Weights of a small GPT-style language model, trained from scratch on English Wikipedia: untied embeddings, 4735 steps.
Each number is 128 + 24 x the weight over its row's rms, rounded and kept within 0 to 255. Layers, rows and columns count from 0. Numbers have three digits each. The size before them is the row's rms in percent of the matrix's.

# layer 3 attention key, 640x640, rms 0.0795, rows 436-544, columns 128-255
117:109109143108099128120157081143138109127151143129131167118144134135112143130079175108125151133104073103097165188131169129069147124147103104125106177121091091202091117124092169150160137088140142120150131104113105112149135135155098135116120129108138149153122115139122109165149109122099118131087105136132118155123113134145133093158129154186093153106142165125093135132137141123140125123158
117:164146125130144126123110125090103108156110085161071121108111119088069124129147111146140117128157152143119139091084160184146152108111110109127133117164149159159112155115132133126120109133119154147132126134114110160106119116168114117169108141120157149079121098141133109072120158118135116107154098127112122193120104160184113153135123119166105133110085132118129085100074148110161140115131
121:082105113088127132172123087105114106107109122146141128200091128091150181138124150127113089102137139128152147124111140110091104134125126140137127150157100085127128145172148121157136140098097083119130118076062112101167119099125105116132127096139153157145108158130136142106135106125127148107137149153114126124125135116115170146149120145089123160128146147133148131162139134076165088119091
125:153152066134110128149115142117160117122154146140112077112123144105105102111100116148142075098095154141141090116124141146143133157143122115132118122106153112153089154159108077102112150123125118151112110143151132133120091071111104139141169081132157105089165157132156165096118103103085145124131121119122168153118121123137159159164143100084099134146126085104089150121111154114170123153134
116:103164153140136139115165128113107134101154140123108144126093123141125133118106132151083122135191121158105191136126134150114149137074156111108154166116126096109121105102128150142133101115126139135122179107126149118100135128142112144183105141102183117103117154171095084181087138100100182129156147100122145114130124108063068145152111131134105176128098184106093112115108165148110131119162
120:132145173100076127112146150178204134107115131109100095100158140062113129154113129132135114169113113157154117113145152158146143097118135088124127142124097100175152100127140142140114104147116141126099149097121118136104115118160090135159131120148124090117165141131117134171142119145151123094117147128132085166136105092137113167125116140145118120129156122159120096130148107130156133193095
121:100075135149101091151147139155173145135094133196089106109176129149119128126125138171155099127088135109090121144137071140129168118119108152094177101113088153131139123117124132133113120151139123108141136147106103097135161138156123182125156118132153099123160117098074082095158128115126132125122117138114123120151129133123171114096116136122132148144136138138089077107124110136108106160147
120:107100177170127143171148108129145096107125149101101177161096144138124106143089088144155128178173100097083118161082091119122152124134107120136096134145148125160113108130113171123100143108102113163136148129110158147090177096115118139126132140138121137111146126094144165077133079128097142123105150089136166075101140127160090100129104130125137106122107146124132126119090161101076105117100
124:179147144153093136127095154108134167149133129116125150140148092114170097097149155151095156113094082105142155107129135152149130133118145112139111185138144113135090121146126144120116096106135149150116124135125165115136089152109124143143192113129151109107102153081146129131083136135157143098160093140145126089116128120151117124120128147138107142137123141133102143096078169110159129099109
116:126154127149104098158114129109123128185154147135135098129178129156128130166107106141102122080164124158102137098155136106109130134106108139093074151142141138091140114170097124107096098094131108132105129111117162120138111095135127099159152110153149146114154173134121154093094146113159104086191117101103165081163122111123132137111157142123145119130104103135173140112142175095131119147121
120:117165103099137145117132177111130153121155127105109096147116126180114079137108060139143099094163133141170162155133178115168153143159167107140137143136101130102138105167123101118114151131107061145146166089130121122160118156135127112107124094151142114156125138136140139086123122136092127152122121096162106111123136158094161107125124126117153124111117135097132118085156101154114135120124
119:147101144091127109109194115122138133137106090112143116073120096125107165091114131107144091110074102159151131156088133163105154087132154129146186097094141141140118168104129132153121112134143128131114137143100139113136130116129111149112084128090139113171126138125156138151131091131147138113149159106125120118129113159103155145116103141094096155133136141159121120124148144108106168139109
063:137090132126144163127160115121107122134129096149114095171113161110123122137144127123077121142143154137155073142113179164118132132087123146114116112113135158148126139162130152130146149140056103111148137133087128155118109110126098123125106139132104136089121157140150137171120121132149126157117108099127105146112138126088112115117115150108132102110130111139147103122124139122140119172114
065:133084091110153143099111130120126140123118169133160128166117084095115167118131127079131112099126113176126136098151123145118187138146125161123067135120150148122114114127138123158118097080168125138129085138088118103128108120119143109180127156091110144114123116123167136122126111118158133131139144169093131150116141057125125135148166130143091143148097122121124121112107128109127114170083
067:154143113098165115168139107095112099099120082140119146120145157132129119118142125108106125173150108149070130109151136087114151118129162106106124147121186126155162125108127131161140107127142120102164092140159130112144113127118147143137150094115109121084140136127098154149151129116102110099121094090139100140130134097136117126157110119115101135167114088125151137144117178112078089186092
068:130108122097108119149132108105130111124157085170150144105147103128107138124146095171119152181128090139097147176164133116143148123092106085162140142131147113160136130114134147148114151135112138127132135110123118117141121116126168126108111143146128112131118126153132111129185149141151134110150140134131125095129112074108144149141175130112075143135120148108161146080122112116161123157094
077:149168143140168107107109123158150163131122155116114112148118112144115202078103107126146113096122149127120121134119119136143116149115124151107151148132154140142197176145113120114094133156207139141126132123148144089125108139163133166142140126132133148128140132143118149148160150127123140119137141149123135172112168142142126150165124139135127148135123142122107117154122130113127097136109
067:124192184169123119122141101150118134135166144090104156113118161107110134092135156123117113067138130090131128083121081090115134137108139158129121127180165103142145151145134142103118124131113170121132168097144153118135137123134113152116158079093065128192153141095153125118181116123162112168144109072117117113099123131113147179157134143101128104128117094091150164112128169126145062119161
066:059124112086110139124137120130103168141122116108156134104090172121134126104115142102119097135104156123141173128147126166140140136116148146116166137112126125155169103139091120134126164122160104117128140152132083125115122144134158112149123125159152126134107125140122121142103131131063148160146113129130107170136119106080077141161179129108104130116098180144159103116166140106099147109112
062:151065120103122156107172133139112117131105150169128127134136157097092142102158108121129105169095121116094144182128152140131148102128150168114126132132195119137165133119137123163101145131131119118139139119100182138116144121101123129159129122144158135113108136161162126144124135136143117089111133099129133131122130146134119085138132116113100148110109139106136139128133128160158114141126
072:138125148108145140128122087121080167139124152125109110135164127163110134063083103153188133136170142132129152168094129148135141111120132111115132113101098157125144199094136147138100172139127132146143169121152123111077127164109105138142118089122147153104144114145144139162171150127128133087112120199094150148127137099132080110133138094120124096129098165113133134146127100095136103161164
081:115144127161152126120147144170092137164157218142113121145165127091129170103131151133134107091153142100129122082129132115136137133108116138077127131162132153090154137163160167132121088105173205134132143108156130101093140128150145126117173106154131152151170121123101113138135125138146131129157151157063124160115142154139153146157141098127161134136136106135129093106105120133110126118130
079:127184112092111130150120084151124162094142148164123106153126140124115198127164118166132143115115112141131129087111158089119157144138165109117103139124124118147130125122129141102139105114094136155122137124143137083158170151128132109202113119123141149159115114121161139150119158158153131129125091103108084083135096134125114135152105121083155092134098109119127119109111183121144120188134
077:123119118139071109126136108126146116120149151116119099109118101146113145105164113171139103099093195119165102102154142129141130105127140138112158123119118090092121142129139153144127110148159148141122155151155145136150160133128141145110142109113133110160139135142163136136138148163150140137100147119107116118116136136152133116145120105138155131077133094151169144074101160093130131131136
075:143144127132141125138169148123165122112148082102130138114125116134130082181140119100131156147088142151104149148080137151073106129112100113120173115143120086147109136156045112083157127131108120103103118144091131174178131122119107160175102099118129137108158146085137152104122126145125124148150103089151150149148161115122130112092115197120123097107149104161148139124142128129090171174105
076:107190131120125129174160137119094125071153130123114172155126135142135103142120164115145132141118142136163153149139150117133119111134182117105139139109126091162098113149114125086085169121139134082159148136088102120114149141095112137123137144105162101153138130110144129110139088163108129160098065111170099116107083107088124106137143176092142129118129146107094123142172107146131167103153
089:159159128120095133162147147083147101109119104120144147088130144108125123148149152135073150101087078120140133122129130159150121127174118113113161104127126110143113105121094140102120167123118140067096128121076112135112147107180092151122139155119097133152114141140092137129105096125111099094104054119171104157113106144133139081140123098133119153141161097090099112148142110157111141185154
076:128156134145113137115128100138089114127084090144118127105106121081147107075150102148142114117086120136154143172105110093114140144094130105102107149139123118114130167135093161116117166142098166135150152159130107089146088114110124104118115127141105136123135121116149128109133109192104173168125101127112107131099103142102076103120117122131104154095089157150066123165101156133130142083121
077:131148167141106126138135130097129115142115086099142133141120158145119103153142143157129161146062131115107134137128142117129095133105114111106130127136091097170071129113124120136158169121149082097097124105072082154154123111151131148107126129131159116153124136128143107147150113114086146102065107174133131156106100108132080097073116109153126099096162166135107122138174096155118104066125
077:117130109109137109172097083119131165132112112134107112166139155120118157140102127102107135112181094112073117113115147134091153107117117111120129132114140143132143157081182141134161136118144185136177155111093108123150159117132166082090098129100151118159102146125148127111108112132129161144173073170171115135106116147129106111140136086133112084148094154150130130162112162145151105138076
079:124151127101157103068087129131106139106169153163120110112157113145130192123142122152186155152169119123139098097102159119145115088125097156145122158087137122099123148134123125134143110145122125119145133109154124125102141150109140105137117091140196140104135130042142161113126159144124138136141168117083149113164153109148140167126089149132121130109150121100162143104098122131119164121131
077:097121106156137088109113161157132137113132176141135140180144125136100127144134151163094092097143153092084103096148125131108137142109112107104122082157102150095117126120148109170144154111123126127100117137120129111138098119109164136150117123091107138115126110101126103149131130120144147110141145142158132132134135166145148144145088145136080107161147080076073110099131095124118143135155
083:140127131141150127112127118136090157124128159117122156121101110131082203105134135131159134100168124178086119136128154146136141088076155146150146165108130143116108153162159158106151127136105138144108128142140136149097122177120111103104146126100120102134125177123121104144116104169147139086132116061117141121134146082091124152144140128111131113116124119157209115157156135135163137133141
079:143089125129142131122098150165096178125161135133167129153174125104110102094140120127146136121149113112081139123148127156112119127128083092130092053134123185081162146133151109151150105098122123128108111171189190166125113140117166163116140139130131146105193135116164108134132127141105131089127192102145132085128129139119121175152104139077144151156118121120117130102172148141113118170126
082:106104122161094088130106095147116174159126099109134138122171111159163075129048096157103162132143142127078112105099064132109124115108134092161088095150141137164143143115126144101147065117131132129153113133084114162115136144124200127113131137132125101155157148153116129130117134107116115121149118149161131098119089124121133144140108140134132089169115123140086154072155187161118125132117
077:145133121108169137192116138159149120108111170136117099136106102133138123120141087112073112133119147125114136127146084139169129175131110105081168105167156144110188131140119109157078106112099143154133111132108130095113131166130134108172133126090080137123148145135161090080108126155118153135140109112157084150113110121131158119156163133089121098108109098158149113143054096126116118170139
077:104151165130177139142093127129124105127120104113133144130138139125128098154155107113106136103092151124140090147099106095132056134105085103122098137137111115177095130081093079130111097148129139095149111118109141132111109104160123116120132127155148119116131114134128125140161187093103140168114135145122172120116140073140137139090117130162148119158117119136128095101128148141099146133115
075:080139115132108118174135096144126132149099071130097118138115152119135141127126144100119150099121112118117109124149095149144170158136134107098121165138132112133136109139131124085143120131115119160124168120073121111102166168125151100123161109090144126149091094107096138076103135085132153144110058142111135112131114153143119136160160121145135106176122110141170119128108183104164121135113
083:108100129118118084140104131139122150160177134164170145160108136163120095120093120157123130128150168097133153085113153141079111125107094150121138107157115140152159132145132102143140155134132137122137127142131160147095148135121105183113136165109133126158108107116082110144128126131157108104130163139100143144139128128160149123134104199136191104131111145130118132094132117126116129115180
069:141131147123150058173150135099090106122140091120137143098126129151124087092153099121136152121087141116135146146179110141134117093170108127111129173146144063152131078125121105094112121166147080131108128161096105154126141135137082154156108131127087131199098100162160154134118145144102113128135075184164168171123142168182137116089172135122139159133096129143085139142138142156137153088149
080:158116159138132101081114113144109137109087095105135128074123097136134128156125109135149131144076142163143133148100174132137116103135112133137074140136100121121147136123104131116103129132120119117146115123145173122110128140110093123151099089128140116130116123079135156163158093131146111105143117100109101113126131124094161113091097109170142136113113099197151120145132120144120170102133
077:132148094111102149144145124162118109141127125140116084155137123061127146154143132135071125083161131137158093104138120146134179118112130144134098143124143083114159130058086158100127104108131152137167148090083161141143129089142132110094119160112158111103143141138124117092104135176148148150162128098114144125131147116099156134157139140135106136130151139130139120192150146117088124165123
089:101127142124081173076130162109115148115162119129106144117117131148117144136117134149157112112163142103152114143120179144106133056109141141139144114112094155101142147137073140133147157128132198125122098145145148142086135118111153118111131107099133125132139160101126131171152140112130136111118153131130147081179134111124136127155085131126169171129118103126132128108155093161088129092160
079:141134112181149122145089107162119106143152144120100126145174132114131139135090128161162089185140178115112113095099131096125109151102133118109158106185153120185133113144096133123080094110100114114095127130092110136125145128144184134094104169116105140140164119148157148105111130135144143114156155116142115158141113163178098130139163133106129106175087119131111122118108111159123122146145
083:141126148125156147122123151072149098133131126160159125118101073075150071099163142166150129147152120145148133092146125144163162118117150120126143103098153130160124142106115120131151129123102151140140108112140168107141122128126133150109123159151114147160096114104092152127138119150138140130152164083166137101143090133150139149113107136128113133110139123127060172165195149125110171117137
087:132148139128147124126164141132159092121121136114138079119115121111117145139143112119099178108068132142155120123161142104105129139111127153078141159102110134141161125115112148113115162109117152085176134084091128154141156140150093122179158147141117100106119153153109104132109135134112129168138101119095133087109141157096147155100142134098114120109167158173110109130140079134123124120116
077:123140107117129143126113148107096117146155113159187097121138116102134136123154117175147143086130166091122096105147165111129104064139117116130119141118152159179144107162126111144133123119148126132166104110130112113131123091135126116155108155123157094138130105123153151132103110121104131117121131139155131133134089114132112106073104154173107121096122116139129092104155087127102114112134
075:086126101139113118137127067122111101125114132113113129113092157129145146179146153118096128138086147166118141174116108114132103178155159117085127137156140087097086110120091147084110110116135111125105135129102071099118120165111119125111154123143158108148129110127138098160122141146135128135098114145132096160108128156127078117139188106119126121154111110144158110154128121158155133129105
086:140115124148145154164112117117138127123096119093108122113147128115162145146097137137114128143124148120168115184099097165149135123115125103116144117132121124116099104134087161122103124148105097125100144079123119126137139115133133157123159121160122156133112112138151113091121126132135119151130098155124156106171075118129128156119138125076170143143158115128134126104106115125132141117117
086:136168096113135152116142114139147126163173126137151166104109127140082149137125142137136143086137070103141139148138114095164168154149188159112149131151129163106147133147097138112123163108153111129107113110143112145141128130123105147137117134096083065113076142166113165152114129099122083110136105128061123121132144176125156107125113138086125150104173120119123096101114117119135130125130
083:120088140114131144139142141125161101113112133149151121152137155092109134116119105156099122107137122126060154107124152140133120107100119116131109155109105153090167134137080125118157129108121129121159169164132150130076143119136102164109118110128144157160165147121115136131121138152127113106146123184109130117116139106109163142138132150119120100138126144116142115110154123160098119077143
089:097131105142111163118115130075088141122166176135145087131141155112096092120077161127081120129137105136146115090146153141139159145152153101136151122141141148116121103140074144118126133109092120158149158125125124179103140123135119117157098143152132141161090149149126156133114124119139132186123152189125125121130121155143156187119155111109136111107110142127147134160121132142124140138109
088:150108136138134154107090108145146144095088102141129113152109126100102085091142125146112118115107123153092109098138170094114105127112167138079136161081144112140140106131090126109140123146122130145143146135127130144110095155122098113147138084147120128138158090132133127108126150127145084133108082128096144101130141127142154134129146135123138114101070146133138155115143153133110095098170
091:117130128144133114148098140086131121120149104143145103139130154115121086133117131138101168125136140136156161148138111127156133110097128109136130112132122148134147109127140089141129170099135114166170118135106123133108099158111129122158116102123122145146095138110118095125113131133150136137139124144161167105095120137158116118135135099111109102139104159159166113164094094090159139110103
084:133097165144104112109208114133125100141165149158132133123156090148146145123114155134141106120143121095088166092155143113150118133147127130159112139073101122118109109111150118137144088160129155158153096149148190176118116115125115113156122114073115147147115128137095164112129125115132119072111119129129154109172100120109132138108087122147158183127163121128125137159118093120146167130111
089:093141128088124105114124129027102156164100116133166114108098105126149124166133173106139194125106124154133118119142135172126136128135135148099140149128083117131138129145148102089158121116137142101139113120112111179138143136106084090162123144114126157100109117150156109137127179147160126150103146113134132161119121090103135135129159152149177159131130143130146160134123090155112150129111
089:135171139133139111136112136089150146097093092145148168159109126103113106093141118073138166108111131135138132141090149115102118146124151163146085166133189113117118161120167111092114112174130129128114092129139157128119110129132090160137125129146147137136173115147125097129166169111101135123154109086122084146147130094113095090153122116106141159126131135060108139075177127154151109136143
091:129117158167162118095128163153146118127104129128103076106121070139133127094121137176130093118164139109122097125140121109122108105129129147175107123118082138107134103167148103137163089140122147148165138085101132114160156124122132107154218135104098121118118133126120104108135131157125134108146138139152115125154118127110097123094145143146153166176119093122139154131110172121117074161153
094:162109127158122104112093079125104157129152111153165128111145136125172131146112162148149126145143109103144164160131111141131105149144120094126085109152171159154136149124102115116106134113157102140117102136140104136155105162148146131130123191166107142143103133119123107135087111149128148126113104130147160137094075147141108133107133103110137133117140129165122149150145123133153139091119
098:102113135132159127132142112132150119118136078081133107143131141131152110122117165110128098159151090132113131107139093143148084186136104135125146134111162135086157149097153098117103164159166135140109126129107125121172118108153150104132052143140116123117136101154114125128148172084161134147143131131165129150167142133140124121194152141168100147131140142127141160127123137132144135129130
096:148102110141169145100147121121137097136121118096147158140134127143129059107153139109114129147111123142129111104112134085163116117123157118111131098122196126171143127141145089142132099106129119107149104115171117100119114157133128144188136098097155119133138112120136132130063154135087098115144156114097079126119078131133170116113086157143102147142133142112129091109138099127100158163138
090:113126107122142105109125149115081111080143159148164136112157136159119137136149079142107097146136112192115112088116121132132125092141114145126126117146157123131157138151097092138119125105117102159114147128108131123123124114107102094150089139125124111114167121155136145145122141131142143133172113157138125135167109119136154113122131150134108094105088114137168096108117145122111108139192
092:122126144106142122109157144175139129145169115147089154122120115171162124093154138142147131114133109077118156084113107130107110114126113126130086130130090154120097088130133108139168113131142126122122123120117129134139159146135133097115109116108102098103123158117111077105165102179123152139071145128149151097129145156107090118143110128167144124178112099094111128133087132120113152102118
086:118078129123149135083133086111151141084114100136165165143133120100129110105134128121095120127149101118132128131103133119122094138079130122148122109146102110160142162132134136180108154129103125144125128109170148126117129100170146130159162144140118104140147104141156097175126160091144126137151087108164093113140163107111121154105140087140140103126123108105120133109134145130079067108139
082:139145141123098131140149113116115138148119116092147142073106101154121128136091122131110121153175111165140114120096132109114139116134135136101129142119120096124149083133155158145121145104149142158129132124144110195158131092140135143162135157165123124168089150136133152139166132112124111133132115126147119160134110099123126117135178125139132160142137122132112163105108115127094185166110
095:155159132106164137176129136136109161153079100092143112138120098112109130093134168133137158101124137119171108155131158086153126146095128148125124164112145113133081133124159101174093080185127114125129103085147154117127135116145099111126118122107138097125131088130151119140184109170117125141115153086132112114059108134163095101132085098129163150165185140125148154131113110125144097148152
093:127114146167116149130104107100092105112158141161166124108122116098085139118140153147131083134142141114101146119114128151110129115123142139158117173114162141163144165113070133124129109140191166110109156128142158136125104085097112131123129162145135106136148132126152100125127158134147116169126131156116159124134119118142091131123095101145124139100137125123175129151113134206150152127130
081:127135084109126130150136175083088145119141115144144170107156141153142134131123083131106173148103108132136113090148146073177148140144123125101152127117146136125126133133086143109144142088146126137082150120164143143128109142154115085171135112104134136139114130091099158169142119101133137143128135101158122131133131090119152158133153100168127154101114132151100122102137175123104128122119
090:135146153130154141153124115165157109133143139102112105188126168106143173102117128122116072128125112116146160142131152126144105147128130162153140111114131113133147153126112093176085153139117122097140145099115120125111165123114114148136137145113074135131156118099146100107118114133157127147137107144128128130123120155108111176144137151105138141151124120166156179143100107138143139132129
091:106120102123122098122107151112164108139131140083100131124102087182142140131169175109123120131193122146113133123139112132147129147126135147117137137104107078166171154162141115122148129128133121161153142133114123135141130151125097141148134136110103120126172157126139126085055150166118076100163108101156144131110087111108171135144130121140159143124142137126116104115124105086129141138146
088:106164117124101167139111131124078132105122143128150123159167152122131137132166145134104126129132136132105093149124132118171171107155083127119152117096093116091148113106128144081131137125125116162150136157126100137110123166180105139138129168143138129108130117121102120152086093119101130104169127113120123170101093136106129108120116121149139187084108139143118126120173138122123080152128
081:143131167127147128121140143097178112133127126084114085111157083131120109083134143123120122092154126161108125134154126096129115133083190171117165154143182108152136157112164154133120118125142132119177097123121128111113118112123066140146170125136074105135115102128123106124076139132123118116150088118075130128125161126125121104113128118117128141147091120116133137122168120109130137149109
087:167064136124144136146156143134105075128123143088106114121078148128149130141152143108113092160153109104120115130133118081145122134155130118155101096112116144118146099109131142152154132115132110116104159115112118119106153140165111113094138121150163157139134130114138119082104100163103173102154131146140121103165127090138115114104141184118114126149110156148125095190181137102100115146101
091:167119147108107141157125116092102133119129163132106112093148154116151132186124101115139141147128130138099113101147116133129129122141120080131061122089123122141102138090116143120128110123119127087106139127099125113171148091124162098157127116104175184127094112080133163119121127138094130082090171160120162107160101087107113190095160153153151156126165144140141132160127131159093110135103
098:077105148174127145092134154127106143066144170168100134149144147137120094156124149119148131134124121116120138088084174135152133128144139135119136100133092130133125143073160102139107121099113116133135135123111102154164143128087150119059135126112142103152144118147146150098104070138106149108140149128145105117137111134130113151125129164128120116095074130116140159142118111134136122147130
089:139117108139121132136137131121112148114131152154174121133180147152118136116129135101131132097088106120153133137123130146156125132163127093155099107175150175118154107130158083130128098140117118127153138157174102126117143155122122096129150138143129089130148104114165126128135136132119102145120124123112142101134087151130151141133097160132100116136125141160133168131108092128155077118104
104:095132155143144085112106138115090106083116130138170120099149113155097136119118110135162161162134124134149124095117138116115136110152180127101158139118128151155134124111141126162131161107092164172180143106136150112140130124086085157093144110108156114146144155170137142086113085103166184149119114179149077113100117121107125129117118124141110119135088171141130119085119118152131114124163
097:140123118090116140091140087143111057134161144131112160161198116113116076147096152149141096138162136150162136107110134092135094095107148127132158160150153160118153118150084130141115150110099129160136156100150121088130164152132113064113122127100139153137134134113146169143120137149087097135127099155121100084094146108108075130101142136122156148152148142114127099157098124114114142127139
095:105092099118150130146063087132176136114112159147128134094146129124134072112177127120089141124149114108152111107182097132108160119134128188142167131111102136104130159114131142163147133135118164119119097140108122078158122132163162145147121145111128129110115131108136141140122114116113158129101167112137119141109148156115128165119121140101148121106143143167092170120139096150141132074115
094:142089178147085101148120104114128137158117150126104144072131116096107159146156109121132084112136116170111119124141105126150133101102159120110067128135126120188132138160142173161074165161111123124134090131161123093131097131159135158120130110182166084185088124098114136100108152108171132118121116135164162163113133106157088142111177123130089149122122118156117158150129125084140147117123
092:124116125139105172131138176125093128135153169134144101143107165155140123074111140147133105110127091151095116107104133129171112149133125106108121082150139155097148129145151139110127114124185073131124096084113130149121103126140146089156121152132125132139116159132111101195150127136119135104130149128108135139169130096141101104150107150125159116174159156137134144109087164113131100137112
097:110128133191115092157114130134107118143138094094154126122133128128111138139120095143120149118099121107089159079129187168124157162132159086098103118147143082082098097122104094133112133170133126130117158167126153141120101116161115115130124167103101135133125131110109122126145160158156132116123094144131124132170140105161080119129152128136069164169135158114130115144125132132147188139075
101:113130127098165130154131113168129153157130136149117124175144159148113169126159154160113099160154147077104118184125160155138105110128105133180145150086123136136129151156154149159165105105121065122133150114122113137144126138137115141104139168119123118111101116146091100116144155143145158123139123123107112107111088133103157120160142148143150113169117142076104119098055136152146144175161
097:133092135115130109185128078166142174071112148134150117119124117106163141148132115141120142135110141117112132120096139105165165125134103121102165131172143142118145114146141140137146097152128088117149114165183141119170146131153130107084092118120144050199127118104112114170110116146178169090114132118144109148155138158082169092112131149117122094092099123135129155106133104133162105156121
095:145125116174133139100137155131113140145162101117087105118154117121099168086109121135136104118113173134116166127122080129163097148105176124132133094125116167116120113089097086105151140081133118065136186126130166142088155111110114110092154162120153131102100144162145137149105133089123162097102147131136119133120119118131133133070114128132132179144161115149100123143118118133121140113107
097:103118111104119172153106166124178124118131128095149136114100129158142106143144110098141171078147121140136119122148167106121148128150106149103159158084109137121094088172123148108087168111102133107169162150122137101116115074090129152151120098125101113138145129164127109063098099168164120098112073123169106138105123116077163131144146105148151117170124083115128122089147083159125145123135
095:132140151107172143093109120144124083128138154130152094119169138107119112139138124134128113160152098119124144140150099117139125143130179151118119142113111148135094102149140156133088117111095133112117120103126148149122103120154120141154105120118151126128113119118134139139148117121098144108130152090141082129103140128140095111146163118115156162140134127106170119110120129094131099097118
099:114092149099144108136123143106134114134062149183132152118118115106134124159132133104138118152136123129107104151129153153136125137091145108143150126115147126136147114151145099158101105211111142126130122138149105103163150125134190134125096174123120118147097163159121113139132129135133141130094125130096101106159104140141111148193130108171082109105150092098162104167141171158118133122122
103:139145115148127169094114135145133124071099145123126118126139159156093105122118114117128160108122112157096122138156127157168118102157139139168178114123082132147142130092136152106143133103122152157137128126124133122095147144137073160095112152137131142095142115115142110143120123116130121090127144134175120125140165135108182156109113107158094126162155114115126123165136120127137132116071
104:136138148195137119144152100150137133151122176159152094109098104146105102116124122135125128130134123184126162092128123169165152170152141099117131071156122140131078131124103120077112130130155160154164097107146130145165117080127126113140131143167189120174118158121099150121112097106100154126128136150119117069127129124159121146084097136144105184112141081141124125160136176157129124107096
102:083128153152133164124129130159129126132112134166113138140143154137159121108103126098129130117070160120138124124084094155149136150095120141106104073136167134125106124139139133132111088172173100139178151100138114119134173100119143110089166157093120135138065154125179121134121079143118122130146116133109108146089119136139071173115148132089134137173173118151111145118135083106119102124098
097:135135085152145149108111111094122152100155137126122148119124114095164086118128152189106101145138116134143170097134112164151144145112132154132123160123129139139111156090121131109093130091108145123119104169148098143129071150110123174143141141140119126134131177141102127104126092156172153119169119169116113107152137130170168138133126135121081111120110137156075138114174151124133084104164
096:128141077129146084159104137111179135109132113135138128109090097116136142134112132146157140115119107128106127131152110153143184089104098137112183139119151107108173123095170101131148159126137084145155104160101180107115144125077118097131133121126139131093120172138118153084088127130143072106130171098110128134108106106107134112136097152101136121122142127132086127122139172120137126122117
095:138095110115141137105119103109143096118149111119096108111171122105136115088096128109127163107149102098158157108138127129114212101129118132118114145165139105134113119137138151180103143168159110131139146140145120129122119136155130124153157114123134093168135164102076161135149175133104123087146147160116109124142085120107103151111178089166131122104120149159136166126161127113145108094109
091:107133133176114082124123141132122136082120139130110092127089131112123130157121123123115173143148134147154140154092128097096161113116081153136136088130161139142118089108110144112056151146125122137125127149123124131102119117101084116121112145102105137119126143111106142120106154094174161107145124099143131124145142157124114131094114080130093072135164143126123110104135106145113189152100
102:149164128125166114141130144116117161147119180150143083141082149161158114119135109146098107164120141116130073125115116160143103150111109143136107122086114143147149140145173129092053139137134129119163120096135126143105110142169122129077107153153128117092125112156122145120118105120122116137091129135109175106106086117133124125173095130112094126148108136119097138138140143132115158138124
096:117084110125125127109152143131131100101128128109140131110131125111159120175140164139160152093063122118109158119106136147127153151146120156074123123131166128117102120118155134106111146151143130148161117142151130174116138138124164138145104122145141160108111132126121108118124158139138109166114150106122121116125110093139127101127149121160126120118132134121126126110128124171123102094126
101:104131153087133156133138071132105155122129131163151133160156128137132128126132131085136090127084132140096165137149160132151118103183119096141133121114097123082127141125157174129118124133138112151099088098110107132157117134119152102123172129107150110127133123105117097180125094126150148102118123133139109116146152078158122110143103122133112095188148095132182136131105124159091117134115
090:114073110129093150011120163139153124096098147146097135087107104147145121122109144149158117098104159129161135141148101119135135172112136114106138136103102145122126093114130151121104125099130126132133119120084136136163117140192138146142132117113112077135131187155132126109137113152128114128147122079161136110104144143086141162150137091124147152151164129152148097151124142115129092102129
094:132113104140164117144161104168124149121126115115142178127100109124082151107131186130124116161129142122117133142140115093113134091119128106148175138146112111110126141113158122120171115116172125102141101087132097115173159134155104151125115133131117112165134122136092111121108152115073163114121103146147168096119144140130161167126129138093130137107122154141078135128126132140135090151109
097:142143092156145125153116101106087182129122106165104101125091115108131134175169112110135166125130159133100169139139131139147165131167132130139154126154111140131122121131116131155130196140085122096142110114159123159185092142155088125133110124164161125120138155112104177066107138122119177154101139131098097082135114076153120072102112127136142133066130119148113114149124118152166155141121
103:113118151114112098141170104109085198139063121135082113103116087148126161116141114156113110103148113160103081158127150100147134121163122149153176129162145143093105158121115118112113135129165108112174137094117150134151095150129119148176146163122104125105164160134147147135148124130120113098130115069129132086099160145173137123129132141093116097152172140115105132090135114105087132141110
106:091174141146127132077089120143144131135155118104126134143169125150122159095140133077140138080112121141154147104133131113114104149182125126130174105138130099133125112151094147110124118141095097080135119133151149163097088146123086128126171113138137098111140142154103132111097112099139166085147124176139124137170132144103142143157133108168109156147113133147115075143120107144136143125112
109:125144157099125185107147146145158115079129163150116090115102110119092095115086109170129105154121112114141150109123144106120116107135109109115089107184139140121110125164118119148166097122158179132147139113122141129155099157135135120160136135131115144109129114067110158166121173154113109125135126167127124095152105150110095128122103138152151124109123104098099137121115092107168127125125
097:115125095074100098121147107106103138139127111154084087112137142133121110177101121114129124151166108131082095129184113109122141186168148151108135128150115155058162102129150132145136079132120140158127095098111120137133114119077139112115142137160101119120087132177160137150142136138119116133100116090139129107144129140126110146117154170159156112121109100113123081089148088164133129153117
096:132129155131097147153146127137133128167133135098120093158144133144141105128105099111102105083126074145130172087158090110126099102107105086122095130137144124123106094103105164128130068110152188138117143148173153165139146098128096104129125126147137148100099146094157077115118153096107103106114138137130112126127108112121113101131121123089181111144167135120143148098092127108180097183154
100:151110173155126116171154164089134111079178089120168109138135154099130070142153144134101127124107166138138166153114106107150145161103165106144159114109163150110124094122149113105130136136148163111085150075131130103119126125104077122130157103101141150145147073141137138102132111115095130140149090123128126112131126095155135114099117105140168150130127161163092147096141118087097123162099
099:157098147151105154097161143130152102108124130117109122136161103131144081130095107156168111136153077147149136147135132118100101142115128140088115157174121121124134093148117135062141114133109164101122178112104095092123147147147096085120056103141113114122083161091154086119130126136103123151117090178128145175128131100139138141151111147140159102163127114108159106133112154160124145083157
105:120157165133139158123106148156124138157165078156165157186110111096155175142154111121107095121119155101143120138147189118160112156092120121083119140142183145178140160124100152130097117144125063122098106135104103114128136137120139073165177152118150111130156099103188146127143145131080105145121104130107111128112105138140130153139084151110133111097164091127115112133090151078127095144154